Weights of a small GPT-style language model, trained from scratch on English Wikipedia.
Architecture: RMSNorm before and after each block, rotary positions, no biases in attention or MLP, tied embeddings, capped logits.
Training: a variant of Adam for these matrices, 138M tokens.
Each number is 128 + 24 x the weight over its row's rms, rounded and kept within 0 to 255. Layers, rows and columns count from 0. The size above them is the row's rms in percent of the matrix's.

# layer 3 MLP down (transposed), 256x96, rms 0.0766, rows 28-73, columns 0-47
size [ 93  89 105  93  94  93  98  93  90 107 104 101  99  88  99  92 109 103 108  98 106  83  96 107  93 100 100 104 101 102 100  98  89  93  83 106 108 127  92 109 112  94  96  89 105 105]
[[158 110 161 132 132 167 136 128 111  92 105 116 128 120 151 126  89 139  86 103 105 133  80 121 158 101 120 117 142 136 157 114 108 121  91 143 123 116 117  66 143 123 181 158 150 104  70 110]
 [100 118 145 130 155  88 125 122 127 123 143 111 146 160  76 117 134 132 145 181 139 107 103 115 128 144 140 158 105 143 141 104  96 111 125 113 102  61 148 131 119 149 138 111 114 126 145 166]
 [125 138 134 134 145 150 103 102 130 121 143  93 141  89 133 160 159 155 130 171 121 138 144 146 127 161 181 141 121 139 127 127 191 143 130 125 119 122 127 153 181 130 177 146 116 103 119 153]
 [119 111 138 108 140 167 124 145 102 116 160 124 178 122  78 162 149 130 156 170 111  97 145 120 121 156 138 153 109 135 131 130 154 137 145 163 126 140 134 123 150 123 132  95 124 107 168  97]
 [106 153 156 129 115 126 125 124 144 111 102 110 132 148 129 110  80 101 137 122 135 118 155  65 156 130 119 161 139 145 145  87 133 165  96 131 120 131  75 129 143  79 118  68  96 119 154 151]
 [125  89 107 127  90 107 103 113 161 117 135 143 157 146 192 147 171 167  90 136 148  83 135 187 110 155 143 114 101 118 173 169 139 124  93 135 108 139 117 141 145 109 156 126 140 104 107  85]
 [103 179 111  76 159 119  87 151 151 147  91 116 117 126 123 165 140 108 118 134 117  91 105 136 162 124 139 148 106 146  91  66 119 145 155 150 128 114 149 146  73 133 130  83 144 139 129 132]
 [126 122 149 132 112 103 131 147 139  48 111 152 144 110 156 137 146 155 121 110 144 125 121 116 101 135 137 103 119 124 138 154 115 144 120 167 116 130 131 119 148 105 145  99 136 105 136 113]
 [105 180 119 165  99 121 181  81 118 141 129 107 131 150 109  99 111 124 123 114 177 110 144 152 141  93 152 120 139 147 104  86 125 127  91 124 105 148 133 131 113 143 107 122 161 152 153 132]
 [155 130 142 123 126 121 133 138 173 139  93  95 109 120 132 157 112 135 149 116 122 178 123 107 162 134 138 103 144 147 140  89 107 132  97 139 149 153 150 154 107 114 129 109 139 100 115 143]
 [112 135 159 117 170 145 117 186 136 147 125 140  82 136 143 128 117 109 108 133 155 135  95 120 129 135 117 176 163 107 143 127 105 111 118  97 106 108 131 119 156 184 150 169 108 130 135  76]
 [119 130  96 126 124 100 149  79  95  97 143 121 131 121 161  88  90  57 109 136 115 116 142 115 180 136 133 153 140 113 109 146 127 136 130 132 159 133  61 128 124 127 152 116 103 165 134  80]
 [106 146 173 103 173 146 152  90 110 128 158 154 157 108 163 114 129 122 137 121  78 108 124 117 145 167 147 148 124 176  87 158 107 129 115  83 145  78 109 124 145 136 111 111 127 140 156 114]
 [ 85 110 119 155 146 149 120 135 109 117 128 110 162 125 153  96 137 103 167 185 133  91  87 113 156 148 120 125 133 141 111 105 132 144 146 125 134 144 109 160 152 144 101 100 127 131 104 145]
 [109 143 126 121 145 148 117 119 126 113 139 118 164 153 169 119 116 168 124 140 111 117 136 137 150 116 118 164 104 117 128 156 119 160 117 120 123 103 102  81 144 128 144 125 143 134 145  70]
 [105 161 151 111  94 135 118 124 127 107 102 121 117 164 107 133 152 107 143 158 119 138 178  91 109 130 125 159  96 132 160 173 152 118 131 127 142 121 157 109 182 109 137  85 146 151 127 156]
 [136 138 153  76 119 137  86 171 148 162 116 122 133 136  73 110 140  98 125 141 149 105 117 165 121 112 160 127 106 129 100 143 152 131 133  95 140 110 145 106  93 157 117  81 103 146 152 134]
 [ 74 138 123 127 140  99 113 116  95 167 105 141 105 138 149 138 143  68  66 141 134 140 102 125 173 149 128 118 121 165 140 136 122 145 148 135 100  81 127 127 114 132 149 114 141 118 115 140]
 [ 68 154 152 136 133 136 134 127 138 138 114 131  62 125  92  83 139  97 157 137 159 160 138 103 149 176 126 102 170 126 106  97 108 114 149 141  97 121 165 149  61 125 144 106  96 118 149 139]
 [130 126 160 137 138 184  84 128 137 131 124 149 101 125  84 134 102 126 146 158 136 190 151 153 142 132 108 120 129 130 102 126 151 164 133 104 134 121 155 145 136 158 156 120  87 140 126  92]
 [139 101 147 120 137 131 108 131 103 154 152 122 188 101 150 100 153 120 138 138 132 141 151 115 151 170  77 151 145 152  97 137 115  97 167 141 163 133 161 114 103 135 137 119 128 152 159 114]
 [166 114 148 125 128 100 121 130  97 108 148 120 141 120 140 113 170 125 122 162 131 138  24 142  96 148 117 124 165 129 138 162 140  97  99 146  88 126 129 103 143 129 153 148 133 103 110 102]
 [162 139 122 144 106 138 133 157 142 128 128 132  97 121  85 103  97 149 125 151  95  90 109 119 165 122 120 113 138  76 133 128  91 126  84 121 148 136 132  84  85 151 102 147 121 137 178 128]
 [144 145 113 163 116 138 113 119 126 116 147 154 136 160 135 113 183 115 126 155 177 155  56 135 161 135 133 137 157 102  96 179 110 124  90 165 112 128 136 138  98 126  96 133 112 167 110 135]
 [ 86 124 121 151 164 129 186 130 118  86 141 151 130  95 151  81 112 148 111 122 129 129 122 128 121 121 107 109 175  99 142 163 135 143 124  95 126 146 132 122 103 106  99 177 128 145 120 129]
 [138 127 118 119 128 115 164 134 148 138 192 121 174 134 143 116 110 158 144 119 160 135 177 115 137 130 150 183 117 145  92 143 187 154 123 149 150 110 108 142 121 149 132 116 155 106 150 132]
 [134 149 153 137 155 119 126  99  73 123  98 118 100 150 116 107  95 120 150 184  94 105 107 122 139 140 102 144 155 146 136 119 101 159  81 126 133 128 103  99 111  96 155  80 158 125 146 155]
 [154 143  93 125  97 150 135 146 137 127 169 126 147 146 148 121 169 123  98 133 129 103 162 114  99 120 161 130 107 106 169 119 173 120 119 178 213 113 177 104 124 138 135 123 121 124 136 161]
 [157  94 125 184 126 105 111 182  64 101 142 151 124 152 158 101 162 154 171 107 129  84 129 127  77 122 141 125 118 116 146 145 119 115 146 124 134 148 139  84 166  96 139 125 139 119 118 142]
 [105 154 138 158 136 137 171 105  70 160 159 130 146 103 199 113 116 167 131 147 123 140 109 125 147 123 145 170 147 130  99 116 102 128 100 155 135 141 116 118 148 183 136 112 150 158 110 116]
 [110 120 104 135  99 168 127 142  78 126 127 136  97  81  87 132 136  94 119 122 177 116 152 167 168 102 115 153 144 124  92 126 142  87 160 154 112 133 129 135 143 143 138 128 146 177 107 126]
 [142 136 105 106 150 148 114  88 126 111 161 153 171 119 118 174 153 166 126 146 132 130 119 127 134 152  93 159 123 130 128 152 125 135 132 140 126  95 137  98 134 119 142 164 175 102 139 166]
 [126 129 150 124 130 128 114 139 138 157 125 132 127 141 119 138 119 114 113 116 129 134  93 166 120 147 125  98 155 145 140 152 156 120 118 104 109 105 163 136 144 102 138 172 129 128  97 130]
 [121 143 122 160 161 107 140 117 153 102 166 156 100 131 127 132 104 118 174 104 129 135  78 121 112 137 134 141 110 139 151 136 124 150 136 116  83 161 139 121 141 143 192 126 135 135 125 114]
 [121 159 140 107 120 122 118 122 120 160 149 139 182 144 116 118 139 109 128 145  52 156 134 104  95 181  72 127 101 152 130  70  97 139 132 128 156 132 112 111 124 109 155 117  94 145 145  93]
 [150 122 112  78 136 119 116 105  90 114 168 144 108 128  88 114  74 103 128 125 129 145 133  97 143 122 171 126 115 116  82 137 140  97 149 113 136  97 106 129 179 152  95 120  96  98 127 160]
 [124 133 119 137 151 134 134 180 135 145 162  97 174 116 123 105 129 161 140 140  80 100 151 112 144 127  88 137 115 123 134 174 111 141 128 115 119 170 145 108 126 133 142 109 122 142 131 125]
 [145  96  92 135 156 164  97 134 135 140 159 156 122 104 110 110 143 133 123 126 179 129 114 131 120 131 142 163 159 144 137 123 185 123 132 131  85  94 154 185  95 127 129 126 136 103  88 124]
 [160 143 130 101 135 111  93 104 145 164 111 137 130 145 111 139 122  82 113 138 140 127 129 192 144 142 174 124 106 114 108  88 129 142 116 156 129 122 149 142  93 121 124 108 126 117 158 133]
 [156 123 127 102  90 120 189 138 101 131 139 131 138 184  79 188 141 145 124 149  84  85 159 106 117 122 159 100 115 126 143 155  83 163 125  89 111 129 118 130 148 135 128 112 148 130 142 106]
 [125 120 128 135 187 128 193 103 164 134 102 129 180 119 132 133 127 140 140  89 132  77 156 100 134 142 114 102 103 169 158 105 107 139 104  98  66 136 110 163 137  98 126 145 150 125 134 145]
 [169  96  93 136 116 112 105 114 118 162 153 146 106 110  98 139 133  96 130 116 128 140 128 127 166 150 120 121 131  82  82 137 113  90 144 160 128 137 140 141 140  84 139 129  88 122 143 138]
 [132  97 155 150 159 133 125 125 139 103  59  97  89 161 129 139 147 173 185 111 182 133 133 126 141  77 102 153 130  97  91 131 105 138 147  97 167 141 144 128 130 129 106 134 133 137 123 137]
 [139  86 110 138 119 140 135 157 155 116 128 133 145 126 136 124 125 143 142 149 205 136 133 177 127 122  98  97 131  85 182 136 161 126 145 115 114 194 110 126 153 139 121 157 128 125 128  77]
 [ 89 165 126 121 158  99 145 169 149 121 128  90 142  94 154 140 162 129 135  90 132 118  35 126 126 108 162 132 130 138 146  96 150 106 103 122 125 112 157 154 126 122 127 106 107 148 115 123]
 [112 136 107 107 154 119 132 105 109 117 114 159 155 130 106 118 110 126 116 104 119 125 138  61 120  95 101 133  91 167 158  94 121 124 135 138 113 136 146 132 119 154  95 100 183 137 137 105]]
# layer 3 MLP gate, 256x96, rms 0.0835, rows 29-74, columns 0-47
size [ 95 102  99  91  97 105  96  96  97 109 102  98  84  91  98 106  96 109  93 105  88  93 111 104 105  98 105  98 101  93 106  95  97  92 110  97 109 103  99 102 101 102  91 106 111  98]
[[140 131 150 109  97 127 112 149 146 111 192 143 149 177 107 162  69 147 143 153 112 111 127 136 150 147 137 122 141 101 176 132 116 158 146 148  88 129 124 140  89 157  95 122 144 140 106 114]
 [161  93 116 136 117 114 130 141 140 158 127 162  89 100 154 151 118 133 153 162  94 126 127 124 138  87  79 156 103 132 156 124 119 154 127 140 124 130 124 143 152 130 103  72 120 105 126 108]
 [147 162 107 114 154 121 148 113 133 163 110 149 128 119 122 131 149 110 153 159 129 112  66 114  88 112 151 107 151  90 116 137 109 131 127 115 118 101 138 105 121 133  57 149 116 107 111 113]
 [112 114 132 127 136  85  92 124  93 114 126 136 105 130 132 162 145 159 137 170 114 132 139 127  86 121 170 110 136 177 111 124 107  97 119 102 151 156 132 110 109 155 135 123 125 177 151  95]
 [ 98 104 140 139 112 104  96 140 154 166 142 102 139 149 169 156 130 142 114  85 109 120 127  98 130 134 134 134  82 119 149 109 147 171 124 114 127 129 149 125 162 124  98 105  80 105 152 107]
 [101 126 116 100  98 129 105 117 139 157 120 153 138 158 139 213 103 166 151 128 108 116 139  94 105 108 157 144 116 122 132 134  82 144  98 129  77 151 143 144 136 121 106  98  85 110 177 155]
 [147 167  65 119  76 141 126 111 128  97 127 110 119 108 128 143 108 136 119 107  97 109 124 137 134 127 117 147 122 102 160  96 149 116 102 170 137 123 126 127 105 121 129 147 116 109 120 184]
 [122 101  92 111  96 132 114  96 133 141 148 162 128 165 150 155 110 164 114 105 143 134 104 110 105 105 120 123 126 137 107  92 130  52 116  94 154 102 100 138 127 129 124 145 102 121 139 147]
 [128 195 141 103 121 123 115 117 133 131 138 129 136 138 115 136 119 126 115 128 148 196 121 110 120 136 126  86 113 138  93 119 149 105 106 136 154 131 127 135  83  97 127 131 112 139 125 180]
 [ 91 186 135 144 147 174  88 149 149 152 135 146 103 130 114  98 117 104 110 172 135 148 121 164 126 113 119 146 129  72 165 126 128 141 121 153 154 129 116 122 158 150 165 151 129 135 166 103]
 [117 146 105 144 141 143 115 131 123 126 125  90 130 107 148 125 126 175 153 144 178 129 128  87  78 131 131 158 170 124 140 147 130 110 125 104  97 106  98 111 190 130 118 100 151 127 152 106]
 [140 107 122 136 124 137 129 118 104 137 148  96  90 114  86 143 136  88 137 158 151 143 152 148 106 113 116  90 117 103 146 118 153 112 141 164 126 161 142 117 103 113 100 123 134 161 123 114]
 [122 128 162 122  90 113 151 152 128 154 129 109 105 149 111 141 139 166  87  79 187 137 120 151 117 105 118 149  75 154 195 115 136 138 106 135 128 164 144 107 112 116  93 117 170 128 111 112]
 [146 134 130 155 154 126  87  97 139 142 117 124  82 102 121 139 124  76 113 146 120 142 129  47 113 101 172 117  83 150 118  67 115 123 167 139 127 141  96 173 120 125 102 131  94 122  93 147]
 [164 138 135 144  98 158 130 144 107 151 122 138 103 108 162 133 117 120 105 169 156 106 100 155 134 138 142 150  98 147 109 100 150 140 137 121 120 113  86 155 115 148 106  97 150 113 163 107]
 [136 136 144 111 148 133 115 113  86 157 157 123 182 165 128 138 113 106 130 170 111 124 153 112 108 147 180 134 139 138 154  94 140 125 145 124 136 128 102 128 147  92  76  91 171 176 118  90]
 [145 134 151 113 136 116 137  94 126 144 107 134 140 152 158 130 134 129 128 151 155 143 104  84 135 145 115 167 146 143 153 100 109 130 143 133  89 102 155  88 152  87 122 136 138  70 170 136]
 [129 167 136 142  87 130 140  74 142 130 150  91 112 126 106 119 110 150 145 151 128 145 168 131  90 112 144  88 112  73 105 113 132  85 148 135 129 132 121 150 145  98 148 123 114 171 113 111]
 [ 82 124  96 107 100 147 155 121  92 114 152 162 121 140 152 145 146 132 163 116 142 144 107 154 147 118 167 168 132 144 120 111 110 134 136 119 109 147 136 135 150  97 167  88 113 137  63 125]
 [164 128 126 167 145  98 138  92 132  85 141  83 100 144 152 150 145 128 152 136 157  90 130 129 102 122 118 120 112 102 180 120 159 165 122 123 166 109 147 164 120 141 115  95 126 123 123 123]
 [ 96 128 140 116 160 102 146 122 155 111 132 137 123  90 153 154 113 108 126 106 107  90 121 114 130 135 131 150 103 120 103 162 119 122 152 143 119 144  87 127 144 149 139 130 128 132 107 122]
 [124 109 128 157 130 134 117 132 145 116 114 150 138 116 118 107 114 115  78 153  96 144 138 118 146 115 107 119 164  81 144 113  68 145 128  87 141 120 160  82 116 147 152 113 163 118 178 108]
 [138 142 129 121 163  93 110 128 145 158 101  64  95 111 122 124  79 162  88 144 147 168 145 121 128  93  84  74  98 126 155  77 145 128 120 150 120 167  95 138 116 120 118 152 129 100 136 135]
 [112 122 133 116 116 111 105 140 167 106  97 132 113 153 131 152 161 144 106 141 112 119  96 157 119 117 161 118 109 106 137 102 178  99 150 115 143 130 111 137 150 132 120 116 110 107 135 142]
 [ 74 154 145 165 103 135 150 136 100 132 145  62 123 138 130 135 134 148 113 108 122 156 184 140  88 144 112  92 124 125 139 143 138  86  70  85 107 147 164 147 125 138 138 139 117 120 134 137]
 [112 113  70 115 115 102 134 132 170 126 155 141 140 115 156 136 138 140 139 127 143 164 110 140  71 126  91 143  91 131 120 106  88 105 125 133 132 141 209 175 115 114 108 155 107 139 123 111]
 [130 187 108 105  98 137 131 141 101 129 149 155 154 158 110  96 167 105 125 186 118 180  83 145 145 150 111 112 183 114 140 105 158 131 136 107 114 102 132 109  71 122 128 139 147 124 126 161]
 [139 115  96 100  84 134 123 132 126 120 130 157 108 117 146 151 127  80 137 117 118 171 102 105 137 171 160 102 120 103 107 119 134  89 127 170 121 164 135 125 179  87 146 133 108 138  83 138]
 [102 160 133  92 139 138 116  81 101 165 158 129 145 147  94 115 101 153 152 171 125 155 121 143 134 127 125 172 106 118 131 120 112 136 139 116 153  78 120  99 129 120 125 149 128 143  96 115]
 [129 122 115  85 114  54 175 152  80  92  94 136 136 146 158 108 140  93 158 165 111 129 114  88 132 137 148 124 134 123 133 140 120 132 128 110 135 133 167 117 163 122 158 137 136 152 125 160]
 [113 112 138 137 144 120 113  98 100 113  92 117 127 100 113  88  78  99 128 132 145 125 161 124 109 111 152  89 125  83 131 128 122  73 143 128 121 160 104 130 165 134 113  97 103 150 126  86]
 [121 139  72 134 143 137 106 143 123 137 125 121 143 108 114 133 135 163 152 140  93 124 125 104 147 120 119 119 145 145 117 171 117 121  88 167  93 166 109 171 146 140 101 104 137  99 133 121]
 [145 131 127  91 149 139 130 130 113 130 112 135 146 108 127  90 120 135 111 147 160 140 155 153 148 110 179  94 146 144 121  94 155 116 124 121 161 148 122 139  81  99  95 129 147 158 163 140]
 [110 103 122 145 142 104  92  89 148 168 160 148 167 143 142 149 135  98 127 143  94 139 117 111 130 149 124 160 116 123 134 166 132 149 161 141 166 139  81 103 145 129 170  96 144 115 122 144]
 [142 159 145 178 135 147 133 108 132 136 117  72 128 132 110 122 135 149  90 149 149 142 165 111 133 124 141  92 122 126 133 106 147 115 101 133 134 183 124 141 126 112 101  82 128 105 119 143]
 [133 169 122 110 120 121 119 105 117 134 109 135  89  98 134 120 135 105 130 149  94 186 144 110 113 112 155 126 176  94 125 116 133  99 145 113 174 150 128 171 112  80 103 139 119 177 119 111]
 [130 142  93 153 118 140 148  63 156 136 130  94 153 125 121 123 108 113 159 117 117 140 130 126 130 149 137 149 118 159 202  60 127 121 151 150 125 161  81 123 138 118 141 136 169 123 143 144]
 [122 102 127  86 120 111  85 149 132 123 112 140 127 147 131 100 150 152 131 139 123 124  89 137 135 153 128 160 111 126 176 128 120 120 186 124 122 142 158 131 183 121 123 106 119 110  98 111]
 [137 153  94 122 142 124 122  99 133 147 169 131  95  93 139  67 118 128 149 178 147 144  95 150 115 135 137 105 162 123 178 104 121 100 114 150 118 104 172 121 145  97 128 100 137 159 155 145]
 [ 76 106  83 136 139 117 140 104 168 142 126 111 164 115 116 114 129 150 130 143 151 133 107 129  84 124 149 126 143 116 163 127 149 119 144 146 174 130 134 140 130 127 159 127 131 137 193 132]
 [155 126 132 163 161 168 144 109 119 134 152 143  91 167 120 122 112 143 116 117 167 157 141 123 123 163  89 163 124 155 131 138 146 125 113 130 147 110 137  99 123  93 103 129 159 151 122 107]
 [154 130 151 113 149 157 153 144 155 144 119 123 133 113 166 144 160 162 132 127 169 142 144 132 110 124  99 124 156  84 144 130  79 105 160 122 111  70 149 125 109  70 114 129 114 174 142  97]
 [ 90 108 174  98  93 153 118 155 130 124 119 124 112 110 151 180 123 164 121 162 122 121 153 144 140 101 116 142  92 109 107 171 136 165 112  97  89 119 137 104 133 123 108 136 186 119 129 129]
 [109 132 116 121 119 115 129 124  96 122  81 134 139 117  89 143 120 113 107 125  84 168 159 161 115 118  98 102 113 159 140  46 130  95 142 136 160 140 102 125 114 152 141 127 126 137  88 119]
 [149 169 114 101 137 135 117 116 141 160 137 132 114 147  63 163  95  81 154 130 133 135 134 145  92 118 111 127 161 131 106 129 155 121 106 141 153 135 141 170  88 138 141 151 133 124 147 149]
 [118 126 114  92 123 120 102 138 106 119 124 131 155 149 116  82 165 133 131 168 159 175 146 155 128 142 136 122  93 109 167 106 145 120 126 114 137 129 141 119 109 129 117 120 125 112  59 107]]
# layer 3 MLP up, 256x96, rms 0.0831, rows 29-74, columns 0-47
size [ 90 102  89  89  90 100  93  96 110 112 100 103  80  97  87 110  99 106  91  98  92  93 107  93  97 101 102 110  97  96  96  88  91  84 118 105 118  97 115 105  92  96  87 110 104  99]
[[134 121  81 108 121 132 171 148 116 139 141 121 138 113 117  95 131  97 125  88 144 138 140 168 112  63 103 110  97 139 126 108 156 145 126 114 142 107 113 124 131 118 112 137 126 112 144 112]
 [160 100 107 137 113 117 141 114 127 131 113 137 140 126  97 121  93  83 103 117 174 137 122 107 108 131 150  88 111 162 125 113 107 151 147  33 118 139  87 118 111 137 127 127 118 140 119 124]
 [121 132  85 156 172 121 128 120 159 120  51 144 136 130  88  69 107 132 138 106  90 126  91 131 156 140 190 118 129  97 114 145 124 113 114 146 103 128 115 132 115 119 148 129 106 122 162 166]
 [ 87 141 114 165 135 125 142 131 116 107 123 128 117 110 119 121 147 128 112 125 147 108 132 116 172 163 134 122 149 115 131 147 145 131 145  67 122 134 148 108 130 151 121 132  77 114 140 118]
 [101 146  99 136  98 113 128 120 153 101 139 108 118  94 114 143 110 149  96  80 126 161 142 136 100 115 101 108 161  93  98  87  99 130 103 145 158 154 122  86 150 123 108 123 113 155 132 123]
 [162 107 152 119 165 110 143 157 101 139 141 147 142  98 138 121 123  72 145 144 132 152 120 104 137 145  81 133 119 125 143 130 180 103 110 130 115 100 159 160 130 124 106 118 121 147 138 110]
 [175 120 153 151 111 147  82  82 150 183 154 133 113 138 144 156 123 108 131 137 156 170 117  81 157 164 124  95 110 133 158 104 137 169  72 150 117 133 139 175 103 145 125 101 142 143 136 145]
 [123 132 148 100 145 165 113 196  90 132  78 164  61 115  96 113 142 123 158 166 174 144 116 142 147 142 131 156 123 146 162 116 142 133 156 121 136 165 106 114 125 100 102 122 139 157 107 125]
 [120  72 133 108 127  95 152 145 142 113 101 107 111 106 121 100 142 136 153 116 108 103 110 159 173 125 156 102 161  95 160 143  87  95 172 170 127 135 172 138 156 120 166 140 114 133 137 129]
 [131 104 115 116 136 131 102 161 133 163  88 112 123 149 108 121 179 144 111 149 144 192 147 139 137  91 118 108  98  97 134 130 144 119 134 112 162 129 140 130 167 136 158  92 148 151 147  85]
 [149 122 147 141 143 113 124 122 126  92 123 129 148 121 126 109 167 180 147  95 120 115 129 124 140 130 128 110 153 122  84 135 114 100 105 122 135 127 112 117 134 102  76 150 137  95 154 140]
 [149 126 105 131 115 169 143 126 117 133 146 118  94  64 137 137 145  93 124 130  91 102 102 107 134 174 117 142 119 141 131 131  96 110 133 131 113 151  86 116 105 149 121 148 141 117 114  95]
 [137 106 153 106 157 148 119 144 120 148 106 154  98 103  91 143 159 174 129 127 120 135 140 130 116 133  68 117 105 154 115 104 139 141 106 130 121 119  98 131 141 194 144 156 115 106 129  60]
 [157 140 112 164 159 145 142 104 140 114 129 146 126 160  96 139  84 139 102 144 121 110 138 121 159 138 158 120 112 126 146 116  66 111 112 133 143 146  95 141 109 123 147 133 136  92 115 112]
 [132  96  91 152 137 137 129  99 119 135 134 113 109  73 136 123 133 175 128  99  84 132 116 129 128 160 148  93 137 107  93 116 165 126 100 101 151 139 107 193 119 167 106 136 170 119 116 131]
 [ 87 128 154 100 113 160 125 133 148 171 126  94  99 125 141  87 129 137 158 145 161 114 121 154 138 130 165 160 107 100  95 144 133 150 149 103 145 105 138 133 127 134 125 128 126 182  98 141]
 [134 108 115  95 147 119 125 113 144 158 147 105 133 130 117 195 134 108  98 115 157 134  92 124  96 116  99 125  98 112  94 142 122 103  91 124  82 173 126 158 135 118  87 120 116 116 146 139]
 [104 104 133 113 122 117 126 149  75 130 105 165 115  90  81 125 157  55 114 106 109 127 118 106  97 126 146 133 124 154 144 121 102 120 168 114 120 110 157 170  90 146 144 123 109 114 125 143]
 [144 106 113 146 115 112 136 116 126 128 127 172 170 119 152 129 154 166 135 116 158 145  94 147 124 130  47 169 111 146 100 136 101 178 146 170 106 104 137 114 146 123 112 155 129 123 113 126]
 [136  90 143 147 138 114  76 155  93 129 107 129 106 155  74 136 151 118 143 137 138 127 169 134 127 124 111 112 121 114  94 126 159 129  97 164  95 141 102 122 112 130 121 167 112  95 127 105]
 [ 96 153  87 134 131 143 118 152 151 130 107 166 137 128 137 124 102 145 130 108 122 121 197 161 140 106  91 114  92 112  98 145 117 123 171 107 182 143 155 132 129 136  92 142 156 147 112 119]
 [114 136  97  80 117 119 141 129  96  83 115 152  94 142 149 136 138 171 138 140 123 125 125 133 139  92 144 132 149 138 185 139 131 136 188 108 119 121  76 116 131 110 172 130 111 163 112 177]
 [146 133  89 114 173  99 115 165 136 134 146 115 139 193 158 147 111 133 116 146 147 128 109 100 136 152 129  87 126 148 138 131 113 166 124 155  98 110 151 139 125 135  98 136 112 127 126 191]
 [112 134 138 109 165 106 110 119 132  88  80 139  96 152 120 154 174 142 112 155 118 102 102  81 151 106 156 132 148 158 165 147 113  87 104 114 153 131 102 163 160 127 113 132  79 122 133 159]
 [141  94 154 144  98 134 135 140  95 135 115  82 139 216  92 162 125 131  99 129 120 153 152 116 104 130 136 152  83 151 154 153 126 163 151 165 157 171  93 119 105 110 143  93 115 112 125 145]
 [132 176 122 171 139  82 125 127 128 135 151 137 121 128 140 121 102  88 114 132 160  91 102 105 174 137 115 173 138 118  63 134 115 121 134  74 110 115 119  99 115 139  98 161 132 136 131 126]
 [177 129 124 138 142 147 150 133 163 166 106 169 100 130 116 148 102 131 113 108  88 132 132 116 148 134 144 104  91 120 134  82 105 134  97 122  95 105 132 145 164 104 169 131  82  91 105 112]
 [151 120 129 125 105 145 142 156 144 126 124 135 127 144 173 163 151 127 148  90 165 110 103 105  93 112 179 128 116 119 106 163 143 141 104 153 133 143 122  88 193  96 152  99 148 162 135 124]
 [159 109 143 106 108 107 130 164 174 133 135 104  75  83 177 109 122 141 118 178 147 158 122 128 116 125 147 172 170 116 136 135 118 146 106 124 143 131 142 132  91 140 150 126 101 109 151 125]
 [155 102 133 160 116 103 130 141 143 133 139 142 120 184 161 136  95 134 153 125  72  99  99  92 134 120  94 118 112 122 135 138 109 142 113 100 163 130 174 143 175 139 109 130 126 118 124  94]
 [103 141 120 167 127 147  96 152 143 133 143 146 172 125 110 124 126 136 109 109 121 117 124 119 165  65 149  73 176 130 111 129 131 160  84 163 133 114 111 150 147 101 134 122 104 112 142 121]
 [169 152 144 141 184 142 155 115  96 119 113 116 130  80 162  99 166 127 128 129  72 154 115 121 136 146  88 101 131 107 119 155 108 134 136 188 110 164 125 130 147 135 114 116  99 128 132 116]
 [183 111 107 116 115  95 126 165 141  89 107 125 148 109  80 142 143 134 153 141 119 104 148 116 179 103 143 103 127 145  93 152 164 112 119  75 150 128 160 137 131 118  76 125 121 112 133 135]
 [138 122 115 111 168 118 171 111 139 120 177 116  80 121 153 124  82 135 146 130 192 138 168 113 146 112 152 119 131 147 140 109 139 113 131  96  45 150 124 142 116 103 135 114 151 132 126 142]
 [129  90 127  77 142 130 100 151  80 148 155 155 134 132 164 118 104 108 151 133 148 137 101 126 123 151 154 166 111 106 139 125  95 137 149  85 117 140 140 104 146 134 122 168 132 140  78 167]
 [131 163 159 132 142 143 150 151 132 139  93 127 132  72 108  99 132 133 133 140 108 145 162  99 163 127 107 171 155  96 123 156 106 122 105 146 143 130 152 117 129 115 139 128 153 139 178 149]
 [164 169 108 137 116 147 115 129 153 111 149 164 140 104 127  93 133 148  90 153 147 113  82 120 138 109 150 116 159 109 162  98 172 155 128 197 124 145 128 147 113 129 122 148 150 120 149 127]
 [120 102 121 122 173 141 158 132  77 125 130  97 148 118 111  99 133 163 111 156 157 134 206  93 125 151 108 131 122 166  87 126  93 121 123  95 112 100 179  88 122 149 135 111  96 123 131 153]
 [139 123 161 154 124  96 137 120  93 100 152 123 151 151 112 132 122 116 125 160 130 104 136 155 134 146 115 116 149 115 151 158  75 126 131 118 167  97 172 124 146 110 134  97 122 156 101 143]
 [143  76 178 149 147 151 154 116 110 133 149 104 139 106 155 117 136 110 103 121 121 117 120 126 154 140 141 164 107  88 138 124 126 106 113  94 146 119 134 156 129 119 111 105 125 175 127 117]
 [112 158 112  93 136 119 152 148 115  78 145 126 136 150 137 117 101 126 106 121 180  97  97 135 110 103 138  98 161 135 137 133 123 131 150  93 124 114 138  97  89 155 103  97 149 109 115 158]
 [ 86 161 107 123  93 147 116 144 113 160 171 156 129 148 110 130 120  91  97 120  97 147 131 154 113 179 153 101 156 128 134 125 124 144 108 138 144 118 178 126 120 113 152  95 176  99 110 128]
 [116 141 131  96  77 127 129 133 119 103 122 123  93 135 121 131 100 162 144 119  89 117 103 125 129 130 188 164 153 145 100 137  84  96 115 131 123 103 119 103 123 143  90 146 133 161 122 178]
 [155 153 125 160 165  70 182 116 138 114 139 113 110 116  72 143 143  71 128 105 118 157  99 143 110 142 135  97 129 147 127  74 152 116 142 105 128 123  75 125 113 119 133 115 104 101 119 100]
 [111 130 108 141 161 100 116 125 134  82 129 148 114 144 184 151 168 109 117 127 108 120 119  71 127 147 121  89 120 173 114 132 137 171  99 145  88 141 166 119 110 140  84 154 149 153  81 171]
 [154 142 135  91 141  73 123 169 123 119 118 136 150 138 187 104 189 120 114 106 111 124 134 107 125 156 118 160 126  93 120 117 114 107 121 114  90  92 103 115  84 133 100 159 107  90  93 105]]